Weights of a small GPT-style language model, trained from scratch on English Wikipedia: MLP 128 SwiGLU.
Each number is 128 + 24 x the weight over the matrix's rms, rounded and kept within 0 to 255. Layers, rows and columns count from 0.

# layer 9 attention query, 64x64, rms 0.121, rows 0-63, columns 0-63
[[126 132 153 124 131 122 132 124 107  83  95 120 122 134 128 122  88 132 138 144 135 112  97 101 114 148 134 124 119 127 130 152 124 129 123 125 143 126 131 155 122 113 134 123 133 120 114 135 106 135 132 145 132 126 124  99 140 126 127 140 114 153 120 125]
 [118  86  87 137 111 117 117 150 150 169 154 117 147 101 114 110 129 123 119 115 115 134 128 161 130 123 105 109 137 136 116 111 120 133 107 138 144 124 115  79 120 141 105 147 116 134 139  99 137 113 125 104 153 157 135 144  86 138 144 121 123 109 110 124]
 [138 158 144 139 135 138 105  84 107 123 137 152 128 169 140 115 145 113 125 148 142 142 125  93 127 121 172 164 127 112  90 108 132 102 134  92 114 185 119 169 143 130 129 120 149 128 101 120 122 156 140 174  87 109 120 154 157 129 111 123 130 123 148 126]
 [120 151 154 149 130 142 122 108 111 108 118 168 112 161 125 104 138 145 143 152 164 146 132  91 118 126 164 152 117  90 101 113 136 138 125  71  97 170 121 188 132 139 129 141 152 126 101 132 121 139 137 167  95  99 118 129 154 130 122 122 145 115 159 135]
 [102 149 154 158 160 125 120 113  86 111 112 139 103 125 157 152 151 135 126 132 153 115 107  81  85 151 149 181 101  96  90 114 147 152 137  66  84 153 121 133 136 141 120  76 145 133 106 134 103 152 102 117 110 108 124  98 153 120 140  99 126 125 152 119]
 [113 132 138 148 119 131 121 145 103 108 129 168  84 179 127 103 143 131 145 153 177 150 154 100 116 176 169 169 104 105 154 108 132 169 104 108  64 161 136 124 154 144 125 112 149 154 137 111 106 119  92 145  90 142 122 104 140 120 139  98 165  96 133 144]
 [ 86 106  86 136 132 188  95 105 102 132 164 156 122 174  81 128 153 124 147  99 159 100 180 163  90 118 145 133 119  95 162  96 152 127  85 140 100 143  93 110 144 177 127 116 134 127 127 110 155 106  84 163  99 115 138 185 111  92 127 145 121  91 119 109]
 [ 94 161 162 119 123 143 148  71 125 105 127 171 113 185 140  71 141 165 157 132 191 173 162  76 148 133 161 160 151 129  99 127 138 113 148 117 105 123 128 208 110 125 150 111 143 142 124 149 115 109 135 150  64 106 103 115 171 144  72 134 190 136 125 130]
 [127 140 174 157 125 124 142  81 122 115 115 140 157 122 123 124 164 121 132  99 131  87 118 116 119 139 148 137 136 110 125 136 149 124 148 108 137 142 133 162 130  91 101 110 129 119 122 169 111  95 160 146 139 100 120  96 164 117 130 129 108 153 129 106]
 [165 117 173 112 144 175  90 107 190 147  94 131 118 126 130 104 185 193  95 157 214 138 118 174 129  94 130 116 135 166  98 123 149 132 126 127 171  71 112 140 131 110  85 149 144 167 153 127 118 158 146  41 158 110 114  77 122 154 113  93 107 179 122  94]
 [138 136 161 146  90 131 153 100 117  98 127 136  98 125 134 136 162 150 124  85  98  85 151 108 147 124 137 127 135 141 116 189 162 139 132 124 134 146 135 159 142 154 152 128 131 103 118 141  97 104 123 144 152 103  60 101 144 173 104 101 109 151  98 150]
 [127 168 152 101  92 165 181 124 104  97  86 106  92 161 125 174 158  94 129 121 131 112 152 100 147 143 142 148 143 134  98 185  87 129 138 143 141 118 118 141 150 164 127 153 115  63 140 148  82 129 134 158 121 103  95  89 100 171  98  90 156 115 123 113]
 [123 111 163 129 142 121 135 118 146 177 169 129 124 157 103 111 113 128 182  89 141 145 111 148 112 110 123  98  85 103 122 135 159 109 129 108 163  98 129 111 147 128 165 122 119 125 139 147 129 115 120 118 122 141 140 156 153 126  83 104 149 105 170 121]
 [142 146  98  96 137 171 101 157 147 108 104 139 108 167  98 164 104 117 121 154 121 138 152  91 113 135  93 108 131 129 134 119 117 140  96 179 103 157  88 163  93 152 130 134 113 112  98 105 184 163 134 121  88 168 142 138 133 145 117 135 158 135 108 113]
 [146 128 152 124  97  96 161 114 136 101 140 141 114 110 128 134 124 131 159 108  86  62 130 105 133 122 116 153 151 132 103 169 119 115 157 115 157 188 129 128 189 119 146 136 125  97 164 157 146 116 177 182 153 118 144 112 145 118  98 145 149 154 121 147]
 [145 146 156 102  76 151 118 159 105  99 130 174  89 151 147  89 139 166 154 145  84 112 139 126 149 100 140 139 136 128  84 177 118 133 115 114 114 145 131 121 178 155 185 163 108 132 141 108 127 154  98 128 117 115  82 125 140 168 126 121 168 143 167 150]
 [ 92  78  78 159 115 115 127 167 121 196 134  90 155 108  88 112 127 121 129 133 130 122 146 170 147 129  86 122 127 148  97 108 125 142 107 143 134  80 131  52 111 150 101 134 118 122 186 102 139  80 103 100 144 159 176 123  51 139 154 101 151 120 119 112]
 [137 148 129 129 143 135 118  99 134 105 121 133 141 144 141 121 136 130 134 136 134 142 125 114 131 120 146 145 126 128 130 134 126 108 136 109 109 167 123 154 129 126 128 121 135 130 120 123 125 153 129 138 104 139 117 130 157 121 117 132 132 133 146 124]
 [113 137 138 122 123 126 128 105 102 114 119 127 136 137 132 140 119 123 124 143 129 138 113 121 124 133 123 165 122 119 134 141 129 125 142 124 111 142 125 158 121 108 138 121 134 116 138 132 111 132 139 133 134 114 119 106 137 120 121 124  95 150 138 137]
 [122 128 149 121 111 102 104 130 106 113 131 132 128 142 136 128 123 114 146 156 125 133 112  92 140 149 147 145 129 132 135 128 130 105 147 121 103 156 134 177 122  97 125 127 131 110 112 136 111 136 120 156 104 132 137  88 159 123 123 143 139 142 138 110]
 [113 129 138 117 148 115 105 122 120 153 153 102 136  99 119 168 113 115 138 100 108 115 104 152  89 130 114 131 122 119 137 136 148 106 127 100 153 158 137 101 156 147 112 110 122 131 151 132  97 120 119 123 151 130 122 119  99 115 155 137 109 136 141 123]
 [117 127 176 117 126 157 113  74  99  97 114 156 137 150 135 139 139 134 193 123 116 103 138  99 123 136 132 134 113 118 180 140 149 112 137  74 126 169 101 172  85 143  83 115 118 121  69 131 102 116 113 158 121 109 110  75 145  99 131 154  97 173 153 107]
 [138 123 138 127 134 147 111  99 114 122  96 162 124 158 179 118 168 155 105 130 143 137 102 127 207 130 136 136 147 124  87 143 139 112 120 109 142 149 136 118 115 115 183 113 162 164 122 110 128 161 134 139 109 108 125 147 171 163 102 113 141 108 171 123]
 [148 117 143 133 102 106 164 135 147 115 135 114 128 121 140 137 113 136 143 115 125 126 125 124 149 103 117 164 141 132  77 185 145 137 124 105 156 130 125 119 138 132 122 153 129 142 139 129 130 156 143 110 159 133 131  94 126 130 121 110 122 135 117 148]
 [121  82 112 104 131 118 142 169 175 193 159  86 129 107  85 146 109 143 115 116 100 129 134 162 129 128 105  79 155 168 181 132 139 106 163 170 138  81 107  35 137 130 109 127 126 129 168  95 142  43 138 105 151 168 158 130  67 145 141 103 124 142 146 120]
 [134 133 156 115 159 160 114 115 168 161 133 131  98 154 140  98 139 139  93 191 152 177 154 168 111  95 148  93  71 116 125  61 162 134 108 155 134 114 112 145  76 147 108 138 119 165  82 114 121 127 117 100 109 118 123 146 130 131 123 122  53 103 118 107]
 [128 149 129 142 190 130 106 134 129 138  91 129 143 118 191 142 159 146  75 140 191 152 115 106 124 102 102 150 102 124 107 110 127 125 133 157 128  71 128 104 103 147  95 168 143 152 113 151 132 135 161  89 158 123 172 131 114 131 129 105 132 121  88 118]
 [117 145 124 139 112 147 161 130 138 144 173 174 151 166 118  99  79 110 152 114 146 145 165 135 148 107 113 116 142  59 112 128 116 166  87 120 153 110 141 129 120 107 141 152 156 144 106  98 112 163 134 135 103 158 141 118 167 146 116 103 135 170 111  99]
 [167 115 131 130 164 144  79 134 141 127 123 147 102 125 139  90 149 123  83 109 180 127 122 132 136 142 125 129 104 149 137 137 166 138 128 126 127  89 148 185  89  90 156 125 123 186 121 153  82 146 148  89 145 149 106 139 146 128 104 101 136 134 129 104]
 [122 125 133 158 112 149 118 123  94 117 129  96 123 142 106 131 131 121 152 134  60 127 102 148 121  79 148 147 130 125 117 108 112 129 124  94 132  89 102 110 120 128 102  98 122  98 121 113 135 141  84 153  97 104 111 144 113 127 151 123  83 145 137 155]
 [111  91 117 120 103 152 131 121 147  87 103  74 107 130  95 104 112 111 151 110 105 104 124 158 104 131 122 137 141 103 182 156 130  92 108 121 123 173 124 104 147 139 112 115 119 111 140 143 120  83 107 133 138 160 107 119 137 130 188 167 103 142 128 127]
 [133 119 114 150  88 144 127  87 114 157 142 133 139 115 127 153 127 132 108 136 134 131 125 152 154 135 142 123 124 118 111 128 132 161 113 106 137 116 127 116 125 110 100 114 158  92 139 144  94 105 139 121 116 106 147  66 119 150 121 120 116 140 118  77]
 [123 129 125 135 128 140 171  89 131 126 103 132 127 129 113 143 130 136 133 119 102 102 129 107 118 134 158 105 111  87 120 134 116 119  94 125 162 130 209 139 144 105 136 114 153 107  86 178 118 140 150 120 133 108 105 134 133 118  90 151 147 137 123 136]
 [138 126 137 106  89 148 116 221 162 101 138 127  56 109 127 110  98 126  99 154 129 160 118 148 124 116 114 156 157 144 142 106 130 147 189 121 108 136  42  92 161 144 158 174  73 146 144 123 148 119  68 130 113 130 133 149 106 167 125 126 102 104 151 119]
 [101 163 149  96 121 148 137  87 109 107  90 166  98 156  93 132 105  89 126 193 133 174 161 104 124  97 137 130  98 109  95  86 151 174 105  86 152 120 135 143 142 163 127 139 179 120 116 151 121 160 135 178  85  97 142 148  95 126  92 135 180 120 150 101]
 [106 158 149  70 112 149 118 116 113 103  74 131  65 146 107 140 137 101 120 196 147 144 142 116 105 132 144 149  96 120 117 121 135 125 112 109 125 122 128 134 131 168 155 116 145 146 109 166 108 156  84 147  63 101  93 147  94 133 101 160 147 103 153  92]
 [111 166 147 119 149 152 120 104  89 110 100 137  91 177 127 128 127 143 121 144 153 143 103 116 144 121 189 140 116 101  85 114 145 136 106 102 131 120 108 147 151 112 135 106 173 133 145 139 102 173 145 165  99  90 140 122 121 125 102 146 105 110 108 116]
 [ 84 118 136 128 133 135  80 125 110  89 133  95  98 115 108 142 139  96 100 155 184  96 119 109 101 135 132 149 116 133 146 102 133 138 144 146 116 184 114  95 114 135 133 110 129 108 132 104 149 138 112 138 128 125 133 145 120 125 139 146 103 103 129 112]
 [133  97  88 165 146 123 115 122 125 159 133 131 159 156 154 111 136 110 131 133 167 109 131 112 118 138 134 123 123  95 122 158 155 109 134  83  91 142 120 124 136 121 120 105 106 127 107 111 173 101 100 137 141 163 114 203 160 122 147 132 113 117 117 129]
 [ 62 181 124 101 117 153 158  46  83  75 113 113 122 188 111 123 124  90 148 151 163 151 188  87 122 134 176 155  81 114  66 108 130 125 147 136 132 109 142 180 109 130 109  92 214 137 152 143  81 144 126 131  64 101  83 124 119  99  67 181 165 157 143  86]
 [127 125 129 120 136 136 159  90 113 114 122 142 126 137 116 139 117 107 133 114 119 130 167 113 131 127 158 127 123 135  93 124 124 159  66 142 131 111 129 169 154 150 138 121 159 128 112 132 120 162 146 146 113 118 116 117 126 119 118 123 145 132 153 137]
 [142 121  95 112 128 118 150  98 133 107 112 131 111 129 110 157  97 117  92 169 133 149 119 129 132 172 154 106 118 109  81 147 125 158  62 114 137 144 131 143 134 128 143 125 171 148 138 110 113 131 114 156  87 128 110 167 115 145 134 138 130 123  86 130]
 [132 141 151 134 113 136 138 116 141 133 136 108 112 133 135 136 155 153 116 131 100 151 132 148 154 135 129 117 111 120  98 165 136 148 110  97 138  73 136 138 148 136 133 120 149 124 117 143 121 110 150 126 147 104 121 115 140 140 142 116 147 139 101 143]
 [145 170 119  96 131 144 162 114 112 122  92 124 143 153 130 106  78 129  88 115 136 141 141 111 133 126 148 139 128 136 150 129 111 153 105 120 137 162 145 148  95  92 130 148 141 150 125 140 128  96 142 138 123 136 124  91 112 131 119 154 157 154 135  95]
 [106 105 103 141 128 130 121 130 116 148  96 132 103 138 113  88 114 133 119 103 166 165 136 142 129  93 151 144  99 102  84 120 159 122 113 127 133 128 172 139 153 150  74 107 132 116 138 110 168 116 114 130  83 128  98 124 132 140 127 124 136 105 154 129]
 [107 101 125 116  91 123 148 150 182 162 118 103 154 140 109 100  90 132 101 156 120 134 127 137 166 173 140 101 145 135 161 164 100 110 100 141 104 162 136 112 141 132 156 141 123 122 116 146 148  84 104 108 159 160 125 117 101 156 146  79 121 118 132 127]
 [152 145 141 111 139 126 121 117 107  99 147 149 133 119 161  98 120 117 114 152 119 119 150 117 122 133 119 157 145 120 107 111 116 103 152 135 135 102 125 147 105 152 116 151 123 136 128 146 142 166 169 103 117 127 131 106 126 133 142 128 122 144  98 125]
 [114 122 150 124 133 112 146 150 139 132 122 133 112 141 156 125 126 156 117 154 157 130 122 128 125 140 136 126 124 139 142 157  90 152 124 149 109 134 143 128 140 126 127 174 117 117 119 149 128 129 103 100 123 129 119 106 115 150 116 106 141 147 122 129]
 [131  96 113 163 105 107  81 229 158 111 140  90 128  97 143 141  88 126 111 133 113 123  68 158 116  96  64 142 143 202 181  83 144 107 200 176  85 176  83  72 128 117 116 139  33 130 145  69 156  91  61 136 128 183 186 132 154 156 188 111 107 107 176 114]
 [ 93 163 153  81 131 126 156 108 102 103  87 150 109 157 111 126 126 114 119 169 153 173 174 111 133 125 166 153 131  99 115 127 140 135 121  95 127  98 137 134 130 159 123 162 186 162 145 152 125 172 120 128 114  92 118 135  62 143  82 124 141 141 122 103]
 [134 147 115 144 161 130 167  79  95 115 137 137 173 145 141 109 112 129 145  93  81 110 143 107 121 165 139  88 121  87 110 132 139  93  91 100 154  92 183 168 109 129 134  75 167 148 101 153  89 139 157 123 132 113 120 147 135  96 122 137 145 150 106 141]
 [123 129 137 122 149 124 143 118 106 134 132 120 138 134 122 141 153 135 140 110 132 130 137 115 118 125 149 133 106  87 140 152 120 124 106 112 153 139 159 126  80 122 119 100 145 131 100 146 135 163 127 115 137  91 137 143 121 105  83 146 117 131 123 130]
 [138 126 135 142 144 110 148 115 107 127 126  71 182 135 129 109 152 118 147  77 139  91 109  89 127 154 127 135 152 132  92 156 117 104 141 123 149 119 175 122  95 106 129  97 157 122 135 134 136 149 127  81 176 135 143 114 142 103 142 121 132 134 114 135]
 [120 101 162 118 111 148 165 118 129 128 117 127 112 141 143 173 136 111 117 177 114 153 136 136 157 110 152 130 142 136  77 153  84 177 101  87 122 114 139 185 127 141 134 109 136 131 116 153 115 163 111 147 104 139  88 140 143 149 109 116 108 138 142 140]
 [118 146 136 110  91 126 110 106 113 121 113 117  88 153  94 170 124 130  73 165 127 127 107 133 137 140 140 119 138 127 136 146 131 109 144 121 157 133 145 133 139 142 147 121 177 135 130 154 121 149 109 131 102  98 137 141 125 127 102 168 120 135 116 133]
 [125 125 144 123 120 137 121 125 145 134 129 133 163 132 174 102 128 173 136 121  96 168 107 122 158 145 111 121 157 127 147 162 145 102 118 137 139 124 154 128 112 124  99 147 137 111 100 149 112 100 170  96 155 150 100 139 130 119 134 150 106 164 100 112]
 [184  78  70 202 134  63 147 172 146 156 176  79 186  59  81 133 118 134 126  71 135  83 120 166 120 124  96  63 143 167 183 127 145 111 201 174 124 131 117  80  75 109  95 128  96 123 184  82 174  96 129  82 197 175 206 110 142 123 169 121  88 162 131 152]
 [141 125 107 123 131 154 122 128 118 154 114 143  65 118 148 110 116 132 125 168 120 158 136 136 132 115 161 132 126 104 100 114 132 166 137 123 100 133  86 148 152 117 163 139 100 163 103 127  97 113  83 122  91 122 140 118 154 163 132 120 136 125 149 126]
 [145 146 131 135 148 123 106 128 138 143 140 135 149 136 137  84 140 169  94 107 155  89 127 107 133 140 115 126 151 109 128 114 168 106 120 127 146 134 143 102  94 157 127 127 131 130  95 138 121 114 155 109 170 137 131 145 127 130 148 132 116 113 125 124]
 [103 135 156 114 118 138 124 134 153 111 120 132 134 126 133 122 134 159 162 130 142 121 109 111 127 133 144 140 134 122 151 143 113 130 102 152 154 124 118 146 181 154 105 127 150  73 123 144 126 141 146 106 141 132 112 106 142  93 145 127 173 116 123 148]
 [119 129 115 156 131 144 143 108 114 138 135 104 120 139 115 153 157 110 156 103 165  83 172 130 125 133 111 126 142 118 130 152 147 170 114 149 123 121 152 118 103 133 119  95 178 129 135 146  73 118 137  92 101 119  96  86 110 134 121 137 120 133 149 147]
 [126 108  84 129 118 115 161 122 109 125 152 150  91 115  98 132 135 150 145 107 115 120 125 150 109 123 104 109 130 132 115 126 126 142 133  59 156 131 151 137 144 119 161  87 145 149 126 120  79 171 137 152 148  96 132 164 157 136  94 139 113 121 159 133]
 [138 106 101 117 123 140 137 145 106 106 156 107  65 136 128 135  73  81 126 128 142 157 135 136  99 130 104 164 129 140 113 119 122 121 142 121 116 133  96 107 120 121 112 111 123 159 172 119 121 111  79 131 108 149 138 123 149 136 152 143 120 151 149 118]
 [139 117 106 112 133 153  85 146  93 123 135 109 121 170 104  95 115 138 116 147 154 139 152 128  97 109 179 155 148  91 144 117 134  90 113 149 128 136 135 135 121 128  89 114 143 105 110 135 107  86 177 120  96 119 129 121 125  95 154 126  82 121  96  96]]
# layer 9 attention key, 32x64, rms 0.11, rows 0-31, columns 0-63
[[106 171 130  46 140 172 120  96 103  88 153 153 132 160 167  99 121  78 115 101 158 142 172  95 135 136 175 158 115  71  88 118 128 152  79 117 158 148 138 155 124 148 161 153 167 154  90 169 112 180 120 123 111  86  84  93  93 119  69 153 168 113 157 103]
 [138 112 129 185 143  81 146 139 126 143 127  99 121  99 106 146 115 137 131 120 104 112  78 158 117 127  88 116 133 174 171 131 127 144 161 134 116 134 127 135 112  94 128 132 103  93 130  80 129 103 154 134 111 156 168 133 157 125 153 125 128 143 113 139]
 [119 134 131  72 131 159 117 109 147 109 134 158 115 129 133 133 139 120 118 145 140 108 146 140 121 135 135 133 139 100 137  88 122 137 116 151  87 138 110 136 135 143 132 132 140 134  94 167  99 130 117  96 125 109 106 127 122 106 106 152 140 125 141  93]
 [138 119 146  95 151 141 121 105 151 103 110 148 152 126 139  89 156 137  90 115 129 128 168 128 115 129 143 128 139  84 134 103 118 128  89 153 116 147 115 154 131 145 141 158 144 135 107 122 121 121 137 117 134 115 119 140 101 112 109 148 157 136 145  99]
 [127 148 149 112 100 128 155  97 163 102 135 124 139 100 147 122 131 123 134 128 145 153 181 114 127  78 140 145 136 123 105 105  85 139 103 141 133 137 106 127 133 158 122 132 121 104 117 138 114 119 157 143 134 110 133 126 111 109 113 134 160 123 117 128]
 [133 145 177  92  89 132 125 105 177 154  99 193 134 129 111 147 165 142 110 127 180 134 172 135 129 130 130  93 127  99 110 112 106 140 130 120 161 109  94 147 114 164 148 126 157 141 120 138 127 137 154 116 156 135 132 173  87 106  82 138 127 126 111 154]
 [239 126 207  92 112 121 146 118 137 112 155 165 112 111 172 112 129 101 111 132 155 126 153 148 126 130 121 150 118 124 125 150 152 183 132 111 174 146 118 148 134 116 121 129 152 108 135 170 126 135 171 126 126 137  57 116 124 117  83 149 142 156 115 134]
 [161 119 140 153 124 130 141 135 132 135 142 122 122 115 125 137 146 154 123 113 116 104 149 126 105 164 121 113 154 145 152 129 134 129 136 132 147 126 111 125 128 118 126 114 135 129 138 151 118 107 161 122 129 133 125 125 138 121 114  97  97 144  99 130]
 [158 134 103 239 113  22 129 186 131 161 143  69 148  80  79 131 134 176 154 121 108 115  56 140 138 144  63  99 165 193 130 158 155 104 189 131  97 112 146  90 103  79 120 137  75 131 164  83 121 103 132 110 126 159 166 147 157 164 171 112  81 146 131 166]
 [120 155 125 156  93 101  73 166 152 112  92 149  72 165 151 135 130 136 117 148 160 125 154 106 141 150 113 104  90 131 138 119 109 112 138 125 163 175  88 138 153 129 107 156 118  36 145 133 138 126 151 128 119 176 161 121 153 164 149 135 106 105 100 132]
 [123 119 126 144 129  90 132 146  85 160 131 123 113 139 166 126 132 122 122 133 115 109  95 130 134 122 122 134 120 172 118 121 111 114 135 136  82 129 142 177 130  66 104  88 117 145 143 104  96 140  85 136 103 133 145  70 119 159 127 140 151 113 126 116]
 [142  71 129 128 109 112 142 150 146 120 141 137 107 127  78 166  94 118  69 144  98 125  84 113 111 143 115 141 112 169 158 141  84 107 160 177 124 148 125 126 140 102 134  96 130  97 167 111 132 107  80 126 124 152 144 127 117  95 154  99 119 151  72 135]
 [143 156 115 159 117 124 143 139 159 116 153 127 116  99 144  94 136 119 131 133 106  87 143 149 141 154 119 135  93 127  68 146 143 130 110 103  65 127 151 129 134 119  85 136 137  87 139 158 122 123 127 136 168 141  57 119 134 140 133 135 136 126 115 158]
 [138 126 142 107 109 108 111  90 133  74 100  96 131 154  92 144 152  95  94  97 115 129 141 144 146 125 129 111 109 116 100 139 108 129 114 149 195 141 132 115 146 109 181 103 196 155 186 153 153 123 168 163 118 168 143 120 125 102 127 158 140 136 143 184]
 [125  70  93 161 131  75 144 148 110 128 152 142 144 177 140 137 137 127 116 110  95 126 107 115 143 123 146 156 152 130 152 145 164 107 147 132  85 161 131 130 129 115 138 113 106 141 133 103 121 121  92 150 125 146 102 127 123 145 134 112 156 119 207  99]
 [119  86  79 131 112 126 116 138 128 162 105 143 101 161 159 117 143  78 134 107 107 121 141 177 110 115 120 162 104 149 138 136  84 129 168 129 146 139 170 145 133 108  72 106 109 140 171 129 143 115  83 137 157 150 123 151 139 144 157 139 124 125 120 122]
 [117 159 127 186 118  93 165 149 128 152 128 112 104 114  92 154 135 121 138 143 122 139 101 116 127 157 136 110 130 137 144 146 135 134 146 119 133 133 159 140 114 113 152 110 120 122 135 119 132 107 119 168 105 124 142 141 150 145 147  93 114 112 119 169]
 [ 80  80  83 122 135 148 118 136 156 120 104 142 122 116 145  97 122 111 129 104 136 117 160 135 103 121 110 133  99 134 157  75 113 140 112 138 131 140 138 111 114 175 119 124 131 122 129 143 142 140 107 105 136 169 122 143 144 113 129 135 160 106 125 125]
 [152 162 159  89 131 138 117 120 117 121 147 144 155 131 150 117 152 153 129 136 170 154 162 101 113 107 159 158 131 106 108 109 145 151 101 124 137 135 115 128 141 147 132 146 150 103 110 120 132 141 147 133 114 130 125 104  92 140 102 143 155 116 146 124]
 [119 120 158 101 112 165 107 127 154 140 141 173 124 137 114 112 139 117 109 119 160 128 153 140 110 127 105 122 102 118 112 115 160 134 148 122 123 111 109 124 134 148 118 135 156 158 120 150 146 113  96 109 139 126 132 154 126 129 129 122 134 104 121 141]
 [163 115 112 131 128  73 153 137 116 123 121 128 149  52 167 122 154 147 127 127 142 151  99 165 147 137 105 123 120 126 154 144 118 128 124 137 112 136 114 148 121 131  88 125  83 130 105 106 129 148 133 134 153 109 163 159 109 156 125  86 103 125 133 151]
 [153 110 127 132 113 115 132 162  85 152 176  97 124 144 161 130 122 118 132 137 181 108  89 156 123 161 115 132 132 111  75 110 141 132 120 131 158 130 140 134 124 106 129 101 116 141 159 117 116 147 128 110 107 150 138 167 165 138 136 165 123 120 116 139]
 [162 137 134 126 142 170 129 144 123  84  95 144 179 130 126 107  94 125 137 122  96 119 172 136 111 113 130 160 151 141 147 112  95 169 123 145 129 123 126 110 112 120 112 143 141 154 105 111 110 136 130 127 177 114 139 132 128  84 134 116 134 166 142  96]
 [138 114 118 191 133  94 123 149  94 150 105 138 130 148 104 135  98 136 126 150  61 116  42 130 141 103 104 140 106 139 147 146 122 122 154 109 127  90 179 130 151  87 116 104  85  94 174 111 158 116 129 158 155 113 142  91 159 158 219 114  96 140 134 136]
 [129 157 121 135 122 124 121 127 124 122 136 154 125 142 143 122 130 112 110 132 132 127 152 109 130 145 148 146 149 116 127 119  99 127 109 134 143 116 124 146 120 135 142 124 142 136 133 154 101 135 108 127 122 111 134 129 131 121 117 117 127 124 139  97]
 [113 152 114 141 147  93 177 104 197 149 109 129  80 113 118 193 130 155 158 116 148 103 115 135 151 126 122  61 106 143 134 133 145 128 111 136 176 136 144 118 120 153  94 174 114  88 159 143 147 141 149  92 137 184 156 103 163 152 156 162  92 156  69 145]
 [151 135 151 121  99 122  97  93 155 138  95 181  99 121 109 163 113 147  94 129 146 158  86 129 145 107 136  72 122 116 147 136 133 146 114 132 121 128 139 117 142 158 113 126 105  89 138 144  90  78 156 164 128 136 143 114  88 152 154 127 121 126 102 120]
 [111 102 123 181 144 107 150 113 121 162 101 103 137 102  63 132 127 118  90 155 135 119 104 174 134 127 125 116  83 113 164 122 105 149 165 102 100  94 124 143  98 101 153 142 136 133 154 134 139 102 141 149 135 148 110 113 148 166 150 122 105 149 120 165]
 [136 133 128 195 113 155  91 111 161 156  84 103 101 130 183 141 114 130 107 125 161 114 116 136 134 156 128  96 142 119 101 149 127 109 146 122 149  87 131 128 102 167  97 145 112 131 178 115 113 136 155 100 125 105 141  99 108 121 120 131  95 120  99  87]
 [104 170 167 121 150 106 150 129  96 100 160 138 164 114 149 109 113 120 152  85 157 128 160 127  87 107 123 142 120 135 154 120 129 127 156 115 130 103 116 134 150 143  95 130  85 101  82  73  94 136 117 121 156 105 116 147 125 106 140 134 127 130  87 189]
 [164 130 130 121 134 128 126 126 126 121 167 142 175 131 153 111 123 130 148 139 126  91 146  68 102 128 170 152 113 109 113  99 129 123 158 144 141 149 175 113 126 146 137 131 147 150 107 128 159 177  98 113 117 168 145 148 127 120  42 118 149 103 112 104]
 [128 129 145 172 110 139 131 104 153 163 137 122 161 122 110 139  84 138 137 163 146 128 130 109 127 132  96  86 139 160 128 146 148 163 166 139 112 114  84 123 120 111 146 133 136  86 141 105 143  81  85 167 158 139 150 108 148 149 138 108 166 165 123 147]]
# layer 9 attention value, 32x64, rms 0.0934, rows 0-2, columns 0-63
[[160 103 122 132 128 116 123 143 125  99 125 133 118 115 147 108 104 121 114 142  81 129 144  94  76 181 116 134 117 105 117 127 135 143  90  87 114 105 127 116 131 128 142  87 139 144 145  91 104 118  96 107 157 173 101 139 143 130 134  99 130 179 118 135]
 [ 94 121 132 126 135 115 130 109  99 142 132  77 151 127 101  92 136 144 109 130 154 168 120 130 116 121 111 135  84 160 105 147 177 109 160 131 100 143 138  93  99 120 155 107 159 122  84 105 150 120 135 120 146 102 115 102 128  87 145 111 156 126 130 108]
 [120 133 170 118 144 117 138 136 101 123  99 145 160 117 120 141 172 164 152 110  90 122 138 105 151 149 137  80 155 176 126 152 100 113 164 140 108 124 121 130 160 109 170 100 153 167 130 121  77 127 119 158 138 126 148 128  81 155  94  95 138 118 110 175]]
# layer 9 attention output (transposed), 64x64, rms 0.0864, rows 0-2,32-34, columns 0-63
[[129 139 141  79 128 170 131 154 151  74 116 132  75  87 150 139 109 147 130 116 134  78 118  82 113 119 128 118 122  90 148 150 154 125 111 131 125 125 117 118  87 139 109 166 129 175 122 134 160 120 116 102 144 155 125 142 119 119 158 172 111 101 103 158]
 [130  98 131 128 111 117 153 141 170 169 162 106 165 195 153 130 131 133  98 174 107 123 122 145 115 125 111 138 114  94 134 113 155 120 212 144 146 141 127 109  97 105  82 120 101 154  96 132  71 120 120 100 133 165 125 137 125  83 111 122 141 113 143 126]
 [132 154 137 103 153 136 134 148 104  93 149 131 146 128 119 149 144 109 161 148 107 114 114 177 121  91 125 122 106 133 104 121 146 132 129 138 161 130 110 114 126  96 119 148 163 181 101 110 130 132 151 126 122 150 148 131  73 131 128 177 119 128 155 132]
 [155 119 152 140 111 137 137 141 104 110 152 103 108 100 148 159 167 123 126 119 160 135 186 109  91 126 151 132 125 114 145 145 170 136 105  92 100 143 120 102 134 143 146  92 153 171 153 139 150 118 108 109 125 122  93 121 149 139 163 112 149 102 136 143]
 [128  88 107 109 139 108 120 123  99 130 128 120 157 144 100  92 121 124 144 141 100 143 152 154 127 122 126 149  94 124  80 160 116 142 125 141 158 138 138 132 123 108 134 133 174 138 137  92 177 139 139 141 140  86 127 114  95 122 131  84 184 115 173 130]
 [153  70 148  71 113 160 132 139 107 136 101 198 109 145 131 181 139 123 100 176  83 101  88 123 112 114 146 154 161 134 158 107  67 100 152 133 112 121 137 132 149 120 157  92  98 123  98 131 113 124  93 155  88 134 113 185  83 113 145 114 106 104 110 152]]